Part of a small language model's weights.
Architecture: no biases in attention or MLP, tied embeddings.
Each number is 500 + 25 x the weight over its row's rms, rounded and kept within 0 to 999. Layers, rows and columns count from 0. Numbers have three digits each. The size before them is the row's rms in percent of the matrix's.

# layer 2 MLP down (transposed), 256x64, rms 0.118, rows 204-253, columns 0-63
088:490502526497494475478519503476514446486493482492548506515475518522532525477490524482470538537492453485503518480503520502495487503486525563523521487493499451514532461548531525479490526476459504
084:511477469501480505522505501538483478464479507506537512496512487512465486562494522491524516418542515522528510531457506498495480499485480519501555530492454481488492487458505499495519491529488488
121:537501517475457521509498493507522532459531466501461471529501546494514529527486470531507525536479484503479442503504460508510488471535532502491508473552491518450487493491487522514472480519492499
104:505495507496503489551491468489522491470493449496488464498559487504524499529492484502483527471555524533462466506488498485460521532501511488491479513457562467515528523533472474496482492498504508
087:535509531446488540470491489518498552534495497528466492509457488507472506489466516510473472509532525466497509437477494500510487526511512474525490489529485536484489519517500545484463526507524469
109:517513510487502508506490493490483524491455495473455478472536523462516471517490467481570485475528497545513501496514523474485505509524492517535492479512487528478524493476534483440505509541492552
080:475525461510524500527496513519475530488486496501501553488473517502511467469493505486445460473587523495511473511486501522520522509492512511531473515498500503462508536496499511476507443517532478
096:494485516506529476510564544519495544503485465483504483471495486494458459491552491479504492496500494498534503513458534493470505488540497533454490494496458497506519477482507555534502511523462502
083:522520520504493510502541497499523525545496474483490504488495511529427514491526497505472507459543528565492516502483515505526501459490505520486473520432478498474486492530484527466469490488513487
096:508523521504487522495487491515482495506493479503469530486439512519555550484464464509561511515469514508530490488520511505460497480489509440527481526485512470516522456508507498518500479470541483
115:527505497485515479529466481505502561484430537494511452519451485520441505520484527488484522499517503519484483548506503510494471480488504500539486481522524516450508516487495507472514523523512482
104:488474475480485461533544503473515533507502488491483520484526514517488504503483512467472542519459524486516523482514513524510440495434504512533498481474499505449520520485551494495495518519548503
130:510509525478472498498474496560494523502455509476497478509508514458477515477460488474511523468544540502470502507490500470518513496534560504564482471456491499513519503495515467485490523526488526
125:459454495509490523491523459482511522505484463518514482469469508471450504507514544495541523475492525503532498531552499462520520461452490525483497496498508475537529488524484502479546508502513510
080:491486518524527537507529547498484502499528482482492460502480521520498488509492466525510494507491490500475495452480516446520505499539504521464535489497514466521501481496442484494496472506501591
077:516466483513466509501499447479531492506521498569518522497499531494503504516486517507461529449485509427521496510520531473501498500482504524493510499475489477477485516511544525500485552494484451
100:481503466502527501501488502478455498460513520502474515520467509491511499497497497499510510501545480449477490476476476479548555481510470478513470513551506532519493502560513512545530544494487471
112:532467509503489502508491483513473472513445524554537491539543519516480543534505511462483485485434489483519516487499517502454485479490542499510485501471500532517460500516498531497473524488508519
074:518489490502522514456539507490453537559503525490492507479531506477490493503536504508470510513490527453499428491459527482489463477529484477507537514489478496517474520505507491500502469482526545
102:486491487538507506494565476465509496551497468458486477510531503499476538530526515527496472552499450484480468474487511496518519453489494481494519495510504541509484507501461543532506477483515515
084:490537498504522492491485493500463498541484451503505529525493470487488463530489490504448493552466470549485475510507518500483556493508509485532498465522527502496525531481519486560498463492482514
077:538498478498457467512506451469488496518536469494541466466531478524526496501480503512550501516501525494519477514526476535496542492500516487533533493467489455514492514497521505449481503470471534
088:528484477523465489509490465505462477502468503496501439478506503511519502550518556537487512521529474534542543437494489496506476491476511500525480463509509492490493532526482510489548490510505486
092:467477469492489533503490485531492495518541548509486487492531538477549516484540523501464450498476488521493500489530446495509500507519504498511483538490497520469490470455465526502514478504466551
073:459508468520481532499495451455561525484499512507488499482514513485516514532514523526506509535480530502503540502481499510485510511492484492472472550496537470533473523484499493525511456519480433
093:521516514514540514464529465501515492505480493543502492494515489497511495502533475540488504498482511474490538496470501543501472508506448509478535501492534535517433510481450509525440523512500465
089:438482477529503491502482503489533533455541515514526532462501493488513510492515526517465547535476511484493472522496472514504495531534472448456517503497513473486522482488527500524536483501508455
082:465518527502493533517497504537529504474525542492471483478515544484525483544530497494460470505532540458488515493496500486521499489476482471490479539504535462478467483470526523504506498544471458
086:489510493494509482509531521506511465519531473495552466484479455522513477478489503476499531483447519493481500534525500525510504525499485514500489529486522467454557514436496500538499503511487447
103:516485477485547546488474468506492490491488499506515547505472456507506540487490491498484479485547490483518483542492549491549500490472534491438483509516510481474521468503513539499531514524462499
119:492514481462476494475543531475480504456543506459470523497552528493484487498520513516543518528528537477491491527484529460505526530552489476493511496487488495485483471482470507493487532546487510
104:521511499521494511506519503535538502523475530445520455503477468525508514533535454511445450484506504524487516544502487523480511511489474516531436465486499490511467522507493510499494460504495505
078:496474472493535485496495490516504494531520480483472545546462506518521507489486501444522546469538469477488528471539493470481515501483537507496454481521459530512464514530523537493486520488487499
150:477485423484489499503468466496534520517481497464497487540468494499462489475514506502497488496491472489529534506562459506508502509483505488533465495527489506469530498520540531518514531514507553
124:455495466507518503524520496512503527512545489482519439513476531472458507500491560489491509482527537480493521501523499496487562467507499530509508509496480508466503483522453533458514474519481477
089:493531486547504502543535494479455513491489518498486511508484510467533484470501508525486481535481523446478475506500551509481508470472491454486494526504545465497460520557496515541485496511497486
160:508468514470503513509488502469483489516496461481491526463498532523483494470520538497524471446536463551520509502517547473506508491478540486458538480513490522464496453521527494537504510523510508
095:499483522473499489510486495532507491515505466540480547475496497540528493495512522499479480501484478497520447524488507502510541511494505525482460460572475476477542489479529500531486442472482485
070:534535518532479523513447519483466510467494464530494501506457517486490517517454474527479501494506524475525536483496535524490470563505514485505553483475503491508455528508516473493483475493480511
093:512492502490492533534505459447510511492543487508473483513465520506500507539492505541473482474510560481480517495438533451486495467483492502486540513494506489495546527490518473517476489530527500
088:528480534490513502549529427484538468524512514491531497511521457484491514507485479523514507509496509501503500534483541532530500452461479518488458480459500539471501482459508533489492493498508498
093:507468540515496524532450519507514469500530497495535491500505511505512513511525516496495500437488492516484502449461455466521473537511523489456486518467522512481453514513526483541516498506460526
092:494502522489534504475480516537496486487512500453470498471485499491503471515485469520457480483482541541473467535487498480503469497550502543501470506488485485523502551513462475540523542539481506
083:467517490515507534485493505501488520465497518476528535508499505492506498483530470500502513480526521464474473495473531515455529491499413475524515529513552513493464490534485500467498532464495536
114:466478500545501490494465460526513524527480504468456482473490498494526529499479522457512463534515492533523441494501511488548511519496488523508499502498495470501505489513521478523577489528521477
089:500492476463481505508486479505494483502516472515528508467524560490531487508539491482507514474559502500532513465534492475493488522456520486466515542464501538523467526500527501499486532513442487
115:498483502518507504526457533499490507536524510541473512489479485477455540474485509466537520446480492510498506564546474498457474506487506535514498487513497489532487460459484508534527502499501518
089:480535523498503434457517520502477503500517482535546510449489519529461482497468501484512549501500491497515542485509481497503536526481504486499486509504511499479538460460531461496484501488554500
101:494513493495517488490461504519520514482527493502504510421469513496476469498530499489539480509500515470468481502515524492486551489536565534513465503521489454473496532520470511550492498516495519
099:525530499543458484499489542475473510517532531485539515492475528496523483507524487434545480537496518518498486496488504456503487468523459500487518494475479500465497520515562481476502502482519481
# layer 2 MLP up, 256x64, rms 0.261, rows 205-254, columns 0-63
091:520492521493451478508473483512521507518526476497475497552517507453479508516491490484542531490524512540474489500496513493503519549456526540541453511489486493513521509484512472494429511477482488
110:569474512533529485469484543482494511483519499487499485496535442488472541515501474510505482541515485533491473492521465479514476485508481507480516455559535497487472520504475534489503497475502512
106:477535491475522492484532469554475490494455445443488484496539519525492499481503500487524469499534512492467475566482523502496547534500526482498485507495492496510520490514481476522477490488539513
097:510517484528506471461554510484477475491459485462469510486498498508573500509521467499479536497504487517485490508507488505512528477532464518557493464504524495487519511493488518499488527449507557
096:495517471492499484510495474547473484496478460498467493506515514491489509543536436481555443491531528534510535508490486487523524513479530505524488498480494488513513482487489475469475512538549530
080:479498569475510487490505483521531472467525532502501455498538507488527494522499515480513498487476483539489489532512505453478431498473481470478521494512493518485523516487537537492513553475513494
103:510462541464495485510537532498496535521495504546502502517487501501450496460521512471472482467542494484457482464500479496475546520472525481517487495520491516483540500482491512532523531505441495
103:482518470536477480552524512461505485462481473505471513489486522491568494496470474509493490564529491478473471532520504525519491544507503478514510480531559468501500501511493469503493501475502499
104:497471506467472507459507439568471516461502467479478515515484508504534471475507497454501506500484501483498536508492509522532513515534502506491535509470482529457483515484526546486536525495482481
107:538524502445527470497511480544496533461467537488517464503517437529524497518439510516482492491518496509488493547533506518471521480504491489518500496505538496463502519509489450494495504505477478
111:522521508477494496498453515517538520482504477491499531506476426529519441519479479539497476508529517537480493454528488451470544503523489493471530482503509503493491510506502522511485510512544517
104:520501495459449488487496507561481489484496528489542472448517498538516522509472481478522466480504507485475529491550508481485532489507476511525467474479517525517558483486508484548500512488504515
131:501478505476510509519483510536498535487539479526500486504491513504468512520470484536535517479502495472472554460524523521546473523467510546507472458498503485467485518528490510448495508464453491
086:498509524471545473474483482529517461462427504510511519504547492541459502480501480478502495491463475533492482538511509524538515494487467516505488529484459513494509475490550492490500526526481509
083:450496510508525431484489560493478533533469495456493479488517484531529486509522505500526469507514500556500474478479444469519498487496503494523517514498527496514482473509497493515532538519524475
101:533493463460511467482543535507495494494496485514510522493513512510480481490457526491511504523505500468526500509510513583507533528477464515504494479519514509465482490469452446478534520480533502
100:508512486476485486470530464520461485478449504499520528470545526490491544509510520434508469493468504499513499504528461463544522516510497515533500505469512542495504506486502498496450508508537534
087:501521477436503508509478508516547486506523502504487535529539484498458478525469482490497519505502518522511497532506497452517513548521497536484523503463429512486502467480522523490497546502468500
107:500500507492500516506458526481475534484493454504508506499456501539468482494501465482484493492531502451497489528479574515468489520501506495490543518513487516434520515514506493551514532507493543
103:541499475472501464473533494506538500489452531507482496466545477533493510522446484517489461501548511483527491471522467531492498519510469493451483508529488544496514528510478482515494510511537501
102:475489516507518471477474537484498542534532488475491480491467463492521505509528507474520472462507505477514509496537521509496447514477575517502512485512514457487504545529488478491506548477468489
096:493500534512460535560484522550472515483501510485500514511504526524566514494477447485511430485497522503458491493537528468498497511501514528477523494479513499518498465503512503504456500499478506
107:506516518472503476504461458514502522511494484516513535509514525564466506545526531520501481468494491472525498485472510492462434509466524486518519518475491496496545448501489515494521532529479485
079:505456494500464531490495535540465499484521493487504505518488496517508496463527464507473420532489508501500487528487502496449506452503494500511502485535504505481492479544505540510523480519506567
096:502526525509493460526524490497485527481496510503433572464487473496535507522515479469476515490514510497506492510519490530498506526439497508494521498504548521485472517467481488517501502479507433
103:539504499485490500497557460533476528492492524518514531536513486490451478468463503515471477527517477507501457483509552515499496457496497521524516502530499519491450500477497503470450538516495523
091:516497537492543462474528526519474499545470484476524514516538436517439491502464487465488525482504486547505483481501476504479500482473521526531485489522515524534507515498471490503526466488507515
091:449520497470507482488482491540498535497487516509502490534503559545507524473489461553514477499488519445496461487517501514474512517451529486490480510547492472483515479508463492499504525504485537
116:551527479482467485537513495497485531508497472496485542492517476531523444493494502466541470489539514469509463494473517521435522536482482472513458507499524538479496511499508522499513495521473505
095:481504554488481465488488478542491521510464523486510512510479526485510449488525469565561492507530492491517495519480494470495498543449468521504494482503468510468486509537469519497501523503515523
114:493501516485465543499493490505516525527468530515552475520477469514486472510541472487491469493484505510475474524538496517537531506428515489568464492495489500502535508501513489467520519486485479
099:471493498507510465505511513512512466512484505516508452475523534499495483463536475520519466502482498498444467494516458482502440483514534477548493519501511560534524500504508513531487508543520525
129:514486480510482506532468500511499518503473464503509496522457534476467488516499504512508497469472526474535543477551522542482500496422538506540497471486510514537515471472500508480544488498492485
115:500473487500503535517462529508501521509532459511522515479457521528484513487511519519522510470482520453502529474502496492512456559471512500533457483483549502484523480498466484473527548475472502
100:469454538478495513486475487495519479489509487494490497491515492498491481539488504473510536482487490544539582490530438498517489507493517545496525499525454512510504488495540512462524503480504462
143:527538555483475501481479538508505539536493498489517532513515430516503484458488495464515467452522519522508456453495498507490525478512507475511458505501500544492473513491494499492495520527482520
099:518512524480487518519449520521503488540484487527495486511500462484495418486546503477489468490498511526457526476529493480479508485494544496508498478502490517492495474473514504542504448545516535
071:508471512533509533511489485498477506499496468508525492488526545509533505490519492475507494543489464476464502550496467493523510491495492525510546494467478494474499465531456549514510524423481494
086:492471539467511528476476503503483475499476493521513535522453467480499496490502493459527486513522482496485521516476520572503479512478535484519429517567488519523482474515497519484497484510490509
095:465488481501487471471486538503461525511514486490515494469505528493528455508501499486473456485532527475503459512541544507473482492484590532493514492533528487475531518495488501507499487506487523
093:524497497491504533503493467490501503501499524454520535478545480499457506507487483504484495426482492518493528504528491479495512526498469472536538436527510549502476525476474490525540509529490518
093:498508522519443495494484524517532511483511498457479492495518503503481427447531508494499506472484531546493464490513544458522498503472502518464495493488485485487530520512504498519552545477522512
100:505472517492492482505449469490554473529474530515514469503543506504476505540505487464514490493454510508516517489544431494477481484443554500500510511510495520508486510510501519522526505519528477
108:520499504492515463444521481493505518501477501532509536484492492469482461516512527525504558488557470497495497513494456545520540474511486464507504473506472520482474509482496531479520522441518507
094:525522507458500534485469504512489518473497497462508578496510482467540491499496507463497492489522487531526462501526480520491525496534487483506519536507505525482471453448522486498516532491448494
114:530477532463523550488489466537469522497502483491465523507489503489502513519508480521506535449514484491482523518494511492510445524525530544517496499480480472531432504486448507506504528476496490
101:533469517502504507511479535530534491526496511511511485510490434520516505467559479535489483489501513493463468451501468457486449456497521527500524494478495531517483505538506525524502521494525492
101:517510475506501451461492487496558475488457477479512528451494495503498537528500548482547525542507473502469485519509481512530520510499505520514493493492501468466509480462480515522541502502551478
096:485480503498512496578500471482474531480483493485484518534500477497495510514513487544451490509506509502499462506563531488474509536474511453476519461546511480511517535514464499521482467498507495
098:513496516442514497518495496509488516494505530444489510489456506518534489482476493544501499536494527466466529482538545500500499481557525532493527475499516507472488446460485504509500467471500529